Each number is 500 + 40 x the weight over its row's rms, rounded and kept within 0 to 999. Layers, rows and columns count from 0. Numbers have three digits each. The size before them is the row's rms in percent of the matrix's.

# layer 5 attention value, 128x128, rms 0.0746, rows 75-127, columns 32-63
105:561461516430385478519499527566490455441415496597451471512401443533555490509505483498576449512520
089:534515486509453553503520474504457505505511482564534507455565420487496413549457466431483530584507
094:473505569508491561487441553465508480528536531479457427478581512446480483464524511437445601499458
089:413510529535559446486503516461468490536441462480438524472582501498420506453473542476514431497501
109:468448459490527508490572498521514523505560496468569472476497559509423508432508519473549499483489
097:491496444449492533497536521549516485548502401477438506550475526441409504487542483504499455373476
101:416541419436577543489523419503487504567502504455466473575539518495511486570460528505480443493447
095:522476530494541478493557456565491466499558455517510467495455502412513476467470451483516546554412
095:463503486451511505459489496470421466504466460494533524528592482510539464542460546428483428480480
092:510517584571536553539496472525516480431478527452559451522366486520469476528470549464406539448452
097:457471476521519494470470524510510489477413556531458467512505502545519558491499563519502502483607
089:558518492477455455514470516549445463517518501455506512454502530521496479563466607510479469458508
096:475509453464501505519415464486471452501507532559469525525470494517508506554542529575498512591452
092:492474548582532554555502457446511466471504554443476492573456450521505464494491477539481485536480
102:495475481517479518551445369536478466502499507491503485421497494422479453465522529556491448456455
101:518521454511532424497514567485563552527500494496600480517470496496509505449463491459411474508469
099:469450558537563549455516513472571510497508505475541559458528497503532609431469478490510524512524
106:536537508449574573459500498481539539530562493462509543457518476596478538459500529498497446433490
100:439578520499559529514536468465491514568436543449466503537477519489511536527589455542533489487504
105:489541486453511506466483470535443521526456416460490435443528581500465556559540489516498487448599
092:454481458456546601531444483517486492505512460512455564519540488472494556485490447507513510533478
107:499510544477453465462534568434494484517523507555488441523502423481489477528414541479521497516488
090:506488561567504446442497512505458576506460518477478510535531464468545474532480498452445523575591
099:470493513490528402523475534542502493455477475533521550477502472463574423561459547477546516529474
081:476495455501477495466482502534486475515534592478475491529495436524572464497470453536447528523500
098:540505481485502545456465459498443404504484477518468510468576544496547449477503564541495508557526
093:436503530447469498573537512501504500552465477430538508574453552465529480541441525515501544528514
091:419540467461427498496449482526523542508492495542559465435526461529430407494476465522499476505467
101:419600497483376474485475515470421486481512418520495516523483490464464467552480508482554562496594
094:519494484438513458535564466475516537504510551509535514478491484501459533521452443464562556482488
093:585499446468469540577485485487417456496542526528504555515544507555506459524473466511464525480522
103:537550412525539462569496437426516550515500473567564511491486503515551463523500533524443518524445
096:529548493438546460500510488513502530464470451532593520499586484563493551577482512472491526480496
095:427460517486545433495494607453498518513413500557439490504567455527484500486498504523488483518511
105:502511476496488459477492514500489503467500449467531511463602549498488523606507467473451494458489
091:521536523497440526539556503448498519529537568463490455486506502536520488465542490521465551509442
096:482497530547391456518467495584495449582497455485522450576479533496540555500521542498503468437474
092:511513485531471465498502443481515475544505547499463484444550528364421529514445463499543483481464
108:502367460548541544491543543481595536513487553514515502473539567487496481524471488437467549475473
097:542480547492417438488489522517440480466506495502461543488472467474476418502451522539499515525488
095:490479489467511518553480479508505494567500504546550491515411532578486474498533498455418518460521
097:484473398508434497453428450542495499501513506539561555508513507503469480489428478465539491569474
096:547553454503485562525452493505509424482501499481482509455474519432567473517493515494536444517562
091:534502463511535613532543452444477494458478438497494574491528482456510481449518488486536538517501
097:488478485498515556495426507516544571522476435532534502464492514549481545515471482491513441479487
108:460475505521452578480459533554535438558535465469497544528510464477501563536519539521497535501558
093:526483412452511430464525511427427510528582535548421536452520472509565516413464537534441551478493
104:588503508496475540504577455486444461445516482527481505481541464537540499497489470465481580517502
101:486479524502545476472497515533591432499498506427503500545380491507504531515468521570524499480548
086:536484524535454504499513454488454545549491477475494454582494432483478546579473510498504485470474
085:486481478514466460530579500453507493569539518529571633510496520547527442505563464568585500533524
101:479469473450544529440549460491548508490536459475503539546533552509531460478514452629497470527579
103:505467521523547478525449517504575500482552382439515468474458449527494470460489534537476604496422
# layer 5 attention output (transposed), 128x128, rms 0.0675, rows 75-127, columns 32-63
115:510540539562485498543486445557537547522457531524535468525424433481482441489530485501510472469566
096:505502533480527519478526461506499476501497451502544472509504507522477519442509480454479485627445
102:493473495510511502496462522460505445506463513518484495517564507500526449412535496445579565542440
098:459540586497472519542538476410409563476495546440480525520505441507503492466527564494410461540461
107:545498451431481475523518525538451483473556485483522485519485499502403458518503449470502510486481
099:487510480410465466573524582525486505476520562503492398555504547499511494556578453512485557469475
109:510541461475524492564498498421448482469527548459520517505566523538486512555562477509492510493432
098:526459497403443472526474501533466455478572544553497503514398462484435512470503427496509551483431
106:527549522507502522568477558470451489541519536447531521539530590485552520476490512511454537570457
100:523554552476500465524507497578475496517554460442500472472489489548472433477466489505537456499466
107:490572501543465461517468530519556493495463478537475547510481489530479521513467563521482458514506
097:547561528502527464573536504543468457485475447450466505486462504502492521521506511522554399506584
103:508525517513506514495483487485493498499531502433378512523505433547437558523472531480482576443524
098:448440503494524491467537544445511535524539483475474482522547436538412547488446475448496462532483
106:527491465484472535580495509486475548505528467488459481474461523501499465488579479566520507462478
106:527500549569594499512530561480509564498467482515477497480435464465499495511489544485499514525508
111:457482450486532470439515559491575499543537460504487470515462463539486569445481492478465550573534
110:505536439513573516503492526468523495464601512506584480484424559517531497490534530491484547557465
102:526538436477453506483483548473531487554485485447447479508542560470510486537536461454541562476433
106:540566552524558504472462484546464511469492510451563497502507504520572506585522538447552594499518
098:459510449423532567503457538487443528471504464554426530590482551508489520490491513464478533405438
114:505488494570495577499485444506554475460503429481514526464542537514514463466441526515494526512443
091:506467529489522510488535522521483576561447474524524547518449515501585506498514473494530480590568
107:510498509593523453509442484549520485529421483431456518446519440522484462457529477500465475481513
094:502508469525488570558469543450528516430548537431451576535477503487435429472469486490443477518534
102:533542531445484489505443589412538479501486505477533518532589527496494545471526557500497506469435
097:447509546543528506510458489460508490514493500592478487502543461461570497475493505489551512479553
101:522547500444475471486492538528493510447562469480515488434499533516494432557492539497514507511423
113:507580497498472522531451440514433465527467419482406573537522505541511425562524446479550501550580
100:525541480481555546409504513486582486468422468545549433475572442536496558488504536505541477482466
102:478497521534473475503514449478496505441562498522469430547452487481464517510501494518442559478605
109:515510553473544449555542459371511517524510468546557490473503475486521443515486506539478494516498
097:526612566539550499534474515537504515527475481488501581567554485547474442551447459472454505508505
099:438497512464514433441474514481537540510477502509485541534568429439477556466516520523457491558419
113:469557544504517569475524474577524480504497544475548498470455551548515559562524516554483495533406
096:500462502437457512437513430438518452476520486561499497499549461528507486469517490448497492461490
106:479440496550404481548536538486519404435571504446440466582536531481510473501526456507522531399528
094:465510497411468524472530459458449536515470549464498539470545448533520480480542497500565465477484
110:479477441534541453546490533518539555548544525566498517469536469502521481493445412455468494470452
103:535436466470468464480522551518515514519536452500523541537533516539450485440484416467489506477534
099:516465489505495466494532430494442436485525515582412536503356492494475565561487529455483466493570
105:487509490531422483497529509486538497457541527514441481480527488524475453527428483558521555515498
105:500479488515508554540435500516377472512454521496515541436525537508474561547520526467564500469553
096:532529473478551520486468528459453482478427436502552506511567492504514605464493500475421462524485
100:485434546523625487576501515474431485513530511464433512477481483527466519511517552520484574479535
114:446502501499546523538501478565564477481601536467504525514476497513499417499543486500452551491604
098:489508494522510521492429560469507551522463482516474520546389492548465491491515469587485518577583
108:529511548450467527418545414488440493457437464476482544526493485445485514464495465483489489566525
107:430421461483464533522569577544521484476492603529538513483529476514404507492495465467473490431556
094:611489502492472532556519472527487566503462539491550471589491471517531551515547511475529429480459
089:401514411543500504499540542450556500513491503501528456504564518468547536512550482474467443480538
104:434513511464585511460441507514529568468491476502464521541518504548491470493505500496550534557498
110:535480490566561473568428566494547424499531445449410457423486448538469472544484524496539533484445
# layer 5 MLP gate, 256x128, rms 0.0788, rows 0-101, columns 32-63
103:513459590580480495466535518599458499517529434504522506491455451474515512473511460516512529579442
095:519499562467540523490556513438551518503546422489417543469516489559469478535477542421474431556556
100:580457522466534489484584535491409578464529537517432463540462475564431550574501502450446463467522
105:467496530518485445489459461498517524463482526477511512462474552436487503504459462465472506616553
103:541470529541553502547540541465475430558593475550486480474547538493471500552509529549564453493506
108:508485398435468495500529499460482430513547467489466406535530543503461560498537535420524541517509
093:550469503474564524454555437505482540503552424548494550452515507511480396514491481499524407496470
098:490544479494532561486552478474441533522518496462398476489581477510460557528439492536442518463529
107:513498523550479512487516488509529517553474605484592553429511478501529602529490503550429538466471
103:516498498548557484526545524454472556488423457556569436543500446442506535508511469516465502519496
105:547478479465499458500481533530536459464479537537505519524516423536459513559513433499528531441510
096:524481496532489495510500495566515413532487487383469496478527424500534503542517457499492526540460
088:507485450484540523528383426484523558559450481559474530623420477454477495520509518479529506508587
101:526524519527426480434495438531541462469477569562553464509518505459459502556454494529511525531484
093:527550457512504572545451514429467475501518542508495456531542528515520532440447550507551453532502
106:523533554490480518505528456471470578549561522470494511553497504472494554502472410535549466495551
094:427524512477577410519474493452504502553475556465481542476548541558542581541514477481491561521513
106:491515530474468447514471496456591520447508466505460441500522547524547494524457477453504425502566
105:436556524528498544498590461441485517492504518472570554416496580533425475554509524503431476509438
102:483490473536461514475471471480515471539526462567589480536537459426508514553506515453398455490525
111:442516452503506447561538460441505510502454559485474513417442488529456484534506525571543605565517
094:471561469534429491474495485539462486497489530413489513490569474467520535533518514590533516589496
098:509548490471502482566458537474460501486500512499346508486444469465526516533469513422493502482498
105:428479472462571475501474492460463571447541490532468453548477470419469534519460519474476552487469
092:526520489485478550549476557447510403503521508479530476471435435503492521461453459517453477578519
107:461504500513504507494437510445545549426487488473569465506461484406482454521444521502510509440556
112:525465468479507533487511435539503505455533519442492556474478477484484543477538493448508504474477
106:511563475489459501484482421491477481475479532440500508469586568480507474482491514579491511502453
096:484552467436516559503448408446499474561562507504534462537495529546513513490548530472549500504480
092:475521478498493442478502560418459504542526447516523468406541493533506479511532565471536567507577
095:516555513495520506573498560532529452466552416496511500489459476521495462534557464500499485496447
101:466541506420449525499529568498462442493575500522451535554512467487486456477503449570490513498498
111:502511410479480503549569513465517509469504486510461499498580503513469527505557555518482499522457
097:512433448433431455495466522528484515499530484481460467513522469454519471530473476518510506427496
092:510505510492483511472591511479468405466522479517519522511541448512459495539463462535524482488471
101:506521513538462550524553499494473509552449516488470439440439418494500518377434556500505499463476
097:491516489466446489562513494493437444587581544499462526562579450511592501507469489531469485482509
098:470477483501514532493481509462523468477507506510531501532503532476509450490431500513430530495502
099:464545536572431480542568468583475487463425458504508540490444502514447487438584470501483552493491
096:454537480493554421523521505479497559492535435431504412434488490477578480543509470507515473503525
096:479506464533486537448526526498553536524537468471555447576583542449599520487532441529458487541546
099:519490520429501437554529461475492545492547529463460481467434476482553446486499548595533459506526
102:502467511423502524482532545493483505473428537497478493491527519492491527513516601540535473549556
099:487481504481588454560506492493444440529456471404478480480544581484546522485563538500460535510484
100:457483541505481491493404519551467485491534427446476467458447492496484527506501540448430528467439
102:492472465615506457492483589482596471493525522543519448431483440521409488523458526493545487489553
099:524501436477515489501543487522528531504470523498461524530488483476505449472533456442588469542467
091:481512551559456507495485430504552523450534485446481481525453488491496553447523443488493524559472
103:480518422485477495497498548500513528456480478491403507584550448462400418507461500589513514510533
099:525531466524484545484507490509480535451429495474448546475417498515523591549592486547523466495516
095:557469475512477503558433470504484475502539522494527522557433507517506574530514455515456467482501
098:472521525550537438537508491471554527523503457520379458491509419461517469453536515494519558500516
092:481431488536546504414529541532480550517533546468526514510561551470392460563526438455490545553512
102:492500509457476501500502521520431502426464496472528462439522473470507540500484515534531501550532
109:510494518460531447620480522441471493486513573544477554459472555531553555477527518526461499534469
098:554442441457610468557470488523510511543525555473434506484427544524536488480447418532442589550441
096:506468517554494473510482518491514524490480550473527417466459469536509472538519453469424525497558
091:574487516519497546479478506556527563545455549558419426446512454421553521453541466517526513419541
097:460466519516432481536566502514521479488472431524504481545510464515498513479496546508442508483447
100:466460516449502467575490466589568498447548501521472498599522552539498444512524438504510515521494
100:494447437501537438452499427419523525558561559514494522526392530424536519478503487471545503438483
097:457511584505514468443536511523447488469504483487567557473471494492500549555503557436436451533505
104:549480615478527490532514504533481479477466536558539509460438435488472460504483498497541516506483
104:461447465524459497537459594509571479529543532474510475488487526515466395538523421479477511503495
110:513452500463442521471494471494481484506513482464452505529485501476475544409500511467530433583514
109:511522499489472562574545546534510487460510474549429412512560451516472563510522529509542496546509
098:473558503518503495483538440442477483505466555511477488483580535580476529544503479496418408513475
112:489505488481510543528479507454494500563495524449405476496516509525548454502491500550464455491424
094:484451417521458455469506537493495475535584493483556501519439573452504446571517509576468520465459
101:482516463515463565505477480527451535519559582536471495545552450473510483563443489504506519452595
103:501533491459545551488568453521491507555478416471508545543571539451534513539517534487522502559538
105:392477521474517455515505482426443522487544493459515450518490569482545438447512466490487542523513
104:577497576459503469464585416499560536476458571529448500561482527541529563502512586505476559538442
092:472436435541514485486496506496574450516485438446528439444499519471541511514584547526527583564500
091:585492526560467464522480557522412503470487447503526542523502527481510472513471491451525555534510
110:454504493561607484473516477525469531542620511491520510490523472495475595503532460552522493474507
099:460465555519518512489507538477507566478537564485494513523463503506397513463514446417446450511471
096:469475499477408563519498513438476449536546456480477548526480465546590474537480453412560476499430
094:479627549485538561550513530472519521487458533486542511563498443547463509554530537433486470566463
100:485467566567517527527470443557441459521491479406553574524520563475494588517503435483481382516551
096:501526464538463436511510490427464511457523492541487477451584510508371439453506540496519546549520
097:438420537526501552520554460530495462448530443484479514475426483456485461488515558523519560533463
111:507441484539501566514557563481474440535550550492530493492512505496536521528482531556497467503568
102:482473528516506556502489602487476519434527534599555548487545468566456431527459479529424514474463
094:483540469514455514523455526543439457522428489433471489518572494509550628540542426505508485476526
093:496574526458486497525514442515519466464616523454524466501557499542593473521503433522479507466473
102:476517499500472502476410518459505499531548477591500503483514463487500579494532518561524497485470
109:443486538513467479547450500430489446469558501429446491519540540477496539516483635500545509535498
105:529576500394572481584540487533532459491552493544505473501531481456530480591568497561539529563522
108:492488534447520431445440493498510481472516469435461445396494545510435473522488571456524563474535
103:407451452432543518520481534515474468528505511452535562434479500546526527527482466522556474541514
105:536522474415524442455563467549500524523525503430530495519478462503606497581451472529455453489434
110:475589538530510517514442472464491455607547467544525545505519490550465515507532472532498477515473
105:524554449472502487467536503425557529578464543457507510487413456503454503484529599543482505496516
109:553497442507472497513546559539553563536596507454458532503549479503530476503584551488431502510502
103:485485480488519508455504462523529575539520548519529464477537488470486476527464480532538456528488
104:528467532577553538560499528501523505527586510478556570502400509515541461521488539508531469488563
102:508437481537381581483522487547533504536528560399545513464522452501446548565439507549512467508530
092:573444452476479501546524474506546514493523546498492593569537491475548493438462544506459539540533
099:537477431552535435394515512469509547433473506500510508500444467497428510559510469452555466522529
089:473540471462461557484538462413552439444483472523506455539507568460524511484530472471443531499442
102:456485558481477469533485459544497538513525520568532447489494509470501525547541510524526616460520
# layer 5 MLP up, 256x128, rms 0.0779, rows 0-101, columns 32-63
100:518452511478470487532525528567493537545448495539529546528465457546533489469523580485489458501531
102:457519568418448474504507465507507504539537452454474519459516490507517529532521524465502447544552
103:480513513441474460518496493513486473531490536472444533545523457536463461476607442413570502519567
106:457510547472544462560443554518472497475487510447496560416454522441551512469457470493522496519541
103:531561489465462475491502493455483484525529408496430444577469464454490510425429521528494527464462
102:546522478514478532462465485518523445540510500423457502410536526511590542488543467473597431503479
094:489553494548495474546454573524529420519518503514414512554442501433476516463569513522551548544513
101:492514469484523518416553470538480494520552504495487464564584530472506473521458520585501480550512
106:423428476419502554522461469493492545547493578465511489446486536523455491519502538533517522499459
102:542498525549470557535559429499443496510519428521557472462498427496439488484507477437499482523446
110:506496524533592519535553472524523552480501513560614537474489511558434559549492453438510480485555
099:517448517534479450525557527515530470471501427456509513517517547481571510450483520542537468457522
101:480493469504442515516524493450515509451510478430502552492523524529491513499485547417420568513472
103:441482507521487471504458483517481494474529500465518573516491518533420478490503473491439452521531
092:524511474571462464517509521465520590492542537509512478505433590427501520426538506506490500497473
101:503514632493503547483408464470490487484482511560517424458517533494451485550515546529501463488535
095:467487479510515585513558615508462485477573498477499486550499472532501548440463489535445563500509
109:462476450548461506467565459521546512515483508461540564513442467448529444580597539423574498493509
103:537552523500500535555496488469542498530583550448524479503562556590442481545575457542489488554537
096:487571517570492465557464522488561446462452484460565551447537504546507495477491507463507551455528
106:560564587447586551545513548516510479550441505558522462530523540515564496477456517468476494451492
112:531595492510448487483483475501481446505486503407495522458590460477525548509545506494543497534477
103:506494563541425469510520524528489568524502546484564458506528532526485550452507447484429595505479
100:509506593490495445441542495523524446569502573470508511481550518469571486521442478590503494532547
097:475470526514495467537519487572436547459426540490485524527500472490471501472567469586542460424524
105:535548506465524523508506529437519553490492516465481527504499493443571477425441566526508506432476
103:528535426480489542528482485547547500577477487521530593529556519439508454439478509484475582493499
098:463483445451551454498495511431494449512494521468465492506585468496531544601510490477510542537479
100:433490432472482533474483500484601451427494481469379475523463487467489490461592512465492540442472
096:497510538489516441489491529470495560478518456465535504440494551441475542521478563559479486556479
095:461477558496503434537512456545467521467496369532497491438546493456429518479546474547513512485500
095:522473529522496438457513504416514465475522420448461526550513528448538425433499449482427545473478
110:544479512424518517555453507547402553580507537473501528507478506483534585489463510539520475472526
099:453560433500576488548474532544533461513496492552447586457471419418515453556488471495444518430500
101:535523534535518507445508466525540469551473546484527550464484465551442561545426445467480523540460
101:459488515490440499470528513472580491524525527469525471549572579529488431538394485516517554537498
094:492528467531473470530499544450488519475482522566444469527553442469461492481497473537499469437569
097:564504485457500473510541479530442457532432465497488549405496504527518555519560501491542502497452
094:482498554518422548481522416521491463507480503567446567490478427470493540414526568465535434435510
102:559466447529541518502418477540561507552463539480547535467458407521466566492530481450525450500524
097:420508516463540538490553500467482506556573448444521450509521492556519499498475495534548528437552
094:400414439511524480473570504500537464431494512512541494496471444506437446518488467450494490459516
104:491516494475485532519455442451550432511556421525483481495405488420492522495598455507607466493488
110:519489521456562502528483571585512484507541481409527506539561591527516488488524473530456493467454
100:535547492485523459466497498474494476484550472458476504534495518557583464537405520540528508531429
099:493554472480482539552476474468498427525517466498499474558566468511617500559532448438399455509543
097:463583458442513505544500445527494468511485626479511530504484542466454473444510469558423528503471
095:462447503494423531583530462504480527446466505601482512449516505535476488541494496496502506540439
104:485480483515463472509531440531499551484496528496463546496467561463453492504523490442430439556420
103:483506463483497436489462466480462460501522545491528496479497534488466486435471455461433481422514
092:476498481551428467417526431532479475489459534556462425478492507508517538505530453536476514544543
094:492621557524484590438564524468525476485479540514544549520519508477494489515496519545461547502515
094:525478396496550577503585548467488459512476552526507531496533526515414506544491532456513496514536
101:452515500488497495531531532551490528519526547469512507541486574494493549532445492547433482581452
104:531528546483495481512441514518432569532561611582511540550519522596533480455575572540491455517463
100:521448501494457499512487467577435445499431543440639501514449538456505519538463499525503468447474
095:537533451503446425533516515523471535520567467498545469527504468449512514524557453504453555466482
098:467543422519491567531526486553493542502578524497482460455521446527548511516550446522463546425527
100:537442483463401429484537474537516499423582474564569488511518511578486531544540458525526438557508
093:445568482482513536530462509493587471477439478556453523477482446495556425498469517508470493483472
091:529463531523500490457525553504470497458489429541524474510501425516490495591516507490535570506551
105:508536462433489512526563440467545487447455465504450396580547500492487473497523450551470482522537
105:559449459541471497458490504543498568451524452448506565485517465505525519445483472475539484509510
105:514490523472525476545451444548508438604536410486525502502512523511550572503544582471513540492503
101:535566474506465386577481499491433460537521513443441469519472498504566490562529480510434536447490
104:543521533468430488581542582489571534529567508523506495498587498536479488447467544477534470414473
096:569582522504478461562460509521479518459543514511488523432472459507486440511562616450521509491524
108:512450456454447486587548449521492490525438542497524562513541549538480516464550545492505502471528
094:463493463560529527566500502496545476538503452480481428533505503535529442499488496458521488445536
099:444571532509417545499453431542512559496496549530557510542471580475538504551508543496565463506553
101:504522475419515483436565516566539563509534530443488499459477469460457500507487484513432484581444
103:522498499513447559545510472538521534442445442543478575519463489480456519548535502527487475428546
101:473525478559533492440473505433461537532453524399505456502522476575458480455432455500459523539531
099:435372495481435465548467511473506484446475421490500535544508467500523557509533499509515470485435
092:487490546470549518506521509443535539485561516549528497487443499522520546425515490497473500603453
107:517536386495481446548463499484416538560503442541489462475572489500534432424519477498501472498616
101:527477517463561488454501484477482595452463547497479499520473444482472491526490496498494442496480
102:492499559517471516457448484611450491513547487552516473470494548475500537473494538588432436501456
100:518636473506550532565508504511553590481505532572567565566499497565528441489484479490458541487457
097:587506486493503458491553476523457520495470522512541460516497445462495407476476502462559443492456
105:521587540501486484535535535474571476482484586580555408489549500492569497498488559531485482500505
106:507558541494517488515524460537561508519437467453545537500523498529527521509427495468562492520540
105:495594505438541541523480472554484438552492479425493472498511492525535561442474411452472489480505
098:463414469580506570458533545531500412478477524474608492407518487590472508518478523500495521538467
101:475479480554435493552521534483549533429506467510523478532486452582464498586539488419517535501482
095:503499485495483434482583444509491543481554528522599489452429498431505534551570458471471467455507
104:502526524526518486543562541612499508579533523485469464526564488452489542541503468496518517473540
106:470542495496526417475471454547452464400498487519452422457559439467509491474507488508506575479520
099:469564525520545444462480511580476504485467473480432480512531561511441525454502501524566450483533
107:470500471487493512471508464466507513468515476502584412515527616521542528510569465532514505563480
097:421447462506484494553540489563556409531517549480543480506476507486468459529473528468523500437501
103:479551502532544509446461503524496459550457468478481549491512518485550536461373467572492473515459
101:459507435482563527513526558529446456569521484501544491538529483489525515493525502591497530557512
107:488525583490554483487453408475520539480474514457483514477503512500434508442537522500471488489541
113:540550514493536467508471544520532526469470484497551417474483486484459498565498460515487535470517
100:469489487491542490458539512509525559567474525416481479515482494510476442547402412510503446494505
101:464506421454477509423466483483506477521440459506429473481478523455555536438434428545522500570470
103:499515431498453531456500507509451488545468551515540537531577498505491455557476505441590561488528
092:469449469522510499510472540520484435522522466478484542557504499489539541504541487430495503436501
099:551449473579537456452506539556506492514457460484564510485480544488477465547545530521551526495436
092:463501484463469501468495503513504484549416484557566561488518481491493492488494556543464464455491
101:496510457430534505532510543493495522558455511475566578507423491470557526484412422493504509469497
# layer 5 MLP down (transposed), 256x128, rms 0.0686, rows 0-100, columns 32-63
096:484495436500484532486480457533586527451547403502505459494493513489498510541500454487468540537439
102:521463548501560476535462487483537506445524558505516472467541538476482474564524545484522522495469
104:496494492504500431488461582533524495521492527490536466479488508509454441488557505428503549506419
105:457486484479566537493496417504506496520536513438522553521429555504443467547465487497470527572500
105:507508447458482429509468419491534523555489493485454511526478470533478527523539456466550500563478
102:477512460541414540551517426510436500508492508517434517474498520473511523503500509506489460532503
099:511605525492494537484540532476511456483483496437494487520435510446534537509508489532523501437539
094:440478564474544445507445524458429495501529479577507530456517458501532446513511503447441451496556
101:530505460522478509472508561411414512538513502505519538461509493560451534479535504546466500621439
103:532478537565541453551486481496494526411462460489494474564500521476502513550475529529480525405442
105:499517498530547541469497449498560494549489498447581470560468484532483479546453487463526478536506
098:528561494521502490497551476498483500481581486528490479541536560474484484444536550485478496454560
099:496491535523574501528528543523524473497561477537488462468496555551536554454529443504491513530550
099:546585534500504512485451473541427544497422512428427472469447463510477473448494519462544510518496
097:487548452469504486414527551537543449509495504481490609503574482530439487510479441471529404509489
100:495506478436488479469492504557577443444534535480500458571519415514480537509507457508549566473474
102:502469478506596524477518439502547486560491406494495467555534515462527529532488493503509503478470
105:510505466529517566485551497508444470475517464471538523510494538498441449494491461503530504432427
103:551488511467433502487468493460531526556448519421477555548476557532524474507534468559511558503552
099:467455505508519588528448432517476476477533514493468521448497486577427526552481505499512510504469
107:518484548492534455524439475453532554457509461587526465495486468563550566543516480552514506445410
095:472486494498510445532516402560513481545517472490493478527543560526479518433477481456525474497524
105:503505503454577494503445437488517465477483511516538523467422465486496504429508489472442502518569
107:458533472510542521448493524511564552499505479408508561577522515477477521527530500457433462520436
101:455426455496478502589496451474444494457530526512456477504497476445500562529527489490504499485487
098:545565477563494465495433495530440421467499504509521468542544452503515540484502491491570479504565
103:411491591499509519523503597507469442445484435558535431523524556512579496536479415469494454504482
093:447530563569486527507481412471523486466562517459549447463449471485483491451562531545446483545485
095:449416514544461535484508584442530506508500577509451486476532509521504430436513534487503537465437
099:473503477475479514430547477514567501496439556509460487586491440482452439513528515467559524473496
096:498476455484570460495524425499441505554477434480454517482461535514469468439535583492433523462499
098:555561538568518494464572440509506530536451458522482493501482510558447487584605502495481497521484
109:492511464501505518521611483525406502570520525443507500455494480452525575445460452487550470525488
101:532488561541546492519428512449544440477504460523459471472462491484396553413485497469528508565517
102:478533488475456574532436458489479584514489478436505505554468520497508430509496559490535510456513
100:530482445478543513526501487499537527485490472431496563498476498612524468476493437586473467482458
097:490540515482508546541515532450567521527459550489504584504461591403546443506499503487438479500465
098:513453464529493457494415484556522526533586561552514529480498514549502462527486534452516480524475
090:486553475527537512515385527505446553471457531534499482498497561516502497552466482519525526557609
101:457497542493464515491447528547510412516483526550507519513524582473484491486476467480519476406523
100:480491535477486564553510530455489489549512512452501502495520520514587555528458497468449447479549
102:523523553503495529577571503477457531475473557480556423528525486420555519478520495551532512502511
108:462451476513468475460474517453487502437542492513509492513520526476509493540516562521495450575474
106:550535484455419469519489447583541570515485528519512454602535484523517457491505514558452553500524
101:527585538546501512465511550560504505508498448535489549472534516556519437522463555549518524444578
096:503456509509541531573485554566542479401425438481515507474466507477503533518473474476481486453530
098:495551507476466493524360489457481494522467505521444535588502549511572486485509479509529379439525
094:557507472523571525466445496579513504509476506541455484609526557504462479565485539454518450446485
108:526480444594510498569462505513436455487494514435532362523437429495444519476500459479569518558519
102:519526514532520521478484456503525510446582437453559495496530484465523565450462590553535491487452
099:551524405504524570516473530509524483498453512471533485487520423491490466533491531429469461537474
097:562507473483429449578403447498441492596550571524453518464540505534510493525445511552566417482552
097:514464420461529544516534452529498476475461593523455407429502544500495463506473483481450466424525
102:454404513402486520567537522589524523537509474525488534506474485530434517508539463490429490467559
104:550514458509510537515575476480502506487498502539435570516562460537507543493426548444464488468519
101:438522499406409562480496574499527519508505485467440480416478590527487488511457479545418434548479
092:471475508525514536501456574501503531425501468458534582511501546438510548470529490444551460456483
100:469461505544527474551512441413495463481445491515459565582473538473457454479489509525526489538460
096:524556498545501475550517421502586498463488502451483491521542489513486545516510504465560495541539
098:529495521512477490463539486486499506488487528452557449427502494455466533449578476502541461513457
095:460611524525550538574531469507426443449467488500492501437506465490448555509419529515502529515526
099:521555505437532549520541535432508489531476545435537395476516495460473560555543491560490497554574
103:395543439527514516503545433480479473521522555464551514554482508636485514560392543560525444545433
109:544564472539539480479503456496547508576501489482566493479547529475552514477532548490521451465534
103:450522510407503496580502615497433459544500441470542500519526444496479545554411525461474520461444
099:488446468498574447440509530443504575467457512523491538538510520472499447560485487450517434520506
093:539515543419457492511536549544497440561464533550519475570483558493555500435501486517511505498558
107:550463517428529574476496520439518575535529615461474519496478477516488538480473475442421508562504
097:495498517593484468484450464476520521510569450529421551542505511534434509490565504471504433469517
096:527487489486457489467536493480576389504505483442436522504370539460522445502451389487489482519525
097:532528549462556446522557549513575494610542494546491538498477537506498478495509545506499472542489
100:518446450475569441437485499538503484500499450436535474444579520537560485459537543543474440484525
103:425456506523481446542464479465404466535477404535510552472507490478539483496503524473547461481545
099:422522522472506474548528485511493506533470495447570584513536524482533446481431565592484559490445
088:511485449505461482497471484567447497572556525539456476491539479475492542504476525531556441473530
100:561399493561496549480514495494535578421411458504467481473471490494447434480523527453572558476485
100:536528571473488517452536518449570515527445480510485508525501495455428527479509543486505512483603
103:478432504481581564508535465493522471506539564470488458524513479494528476458498467487510501502579
099:475596525494518444443515540450498526501415519512533540565516547479531436487516485494469468449486
103:519492479513461469411428534516471521424474517534566543454443460485544520499527460460493476505527
109:529493403523497487467503462477466477514471544547482423439550487521476533512491482593529531478549
104:470414491496509566527516464528524453529504437549495416482506497533475446476481549504578505502461
102:497593535511510473525493458484535507440469491458476427540455517502533559428484510465573525516517
100:451496477508562526492499545476458541435564550444513533542516553503515496498516444450476508539465
103:558516539506492501498456540507463465585507546482524455501501580499487513400500538552468460520437
091:482525488584463480489467465483454559553549546448459484598502524518504499423468489474434500491443
106:498530486517505485506460522523448441486533487512476460524409498556440548348505572481527556468513
111:495502478478524462518530455539524508556524478538506448561452459529510482438507411506512543510439
104:432539588584513530548443453512524493525509468520494428537498468577511467490487513529525438516436
103:439454412520467473472493422508527478517472503490534482529492595539491473469482429531514444469524
103:542527534581409492515429587496513492491478554581514495480537532465535516496545470554533429468469
100:481486537518530506475468490500467439541492495519566454446551490531518520524526513544518517522518
103:464441460468460576542516487490514492500515538468433534526514550485561457506567450495505520466513
108:501496483490489521446513562443499458522555486493498524561490533460439499470444493534496539513548
105:495549499480541521484527459579515511607446527557470436470499525505509463478631503502521486521548
104:459510525569526493504446570496524562469455526438511445516467406506493481559476436457475563482523
101:472480456516458498474513537471501519450388499558517455444462523484553568474487505483496469502531
104:547502512463518494470547550500568461479501524587491495532519507504552507484515528541493431510514
097:518544444401564463537522613504515552506494559548541504473565479462513460555505497490455433485480
109:488494457499508443508462562412498494468461532526501509490476470517485506548450504426571512560535
097:515493510465460542448467474538495543493551465462506508470483537537451537507565500539490518512475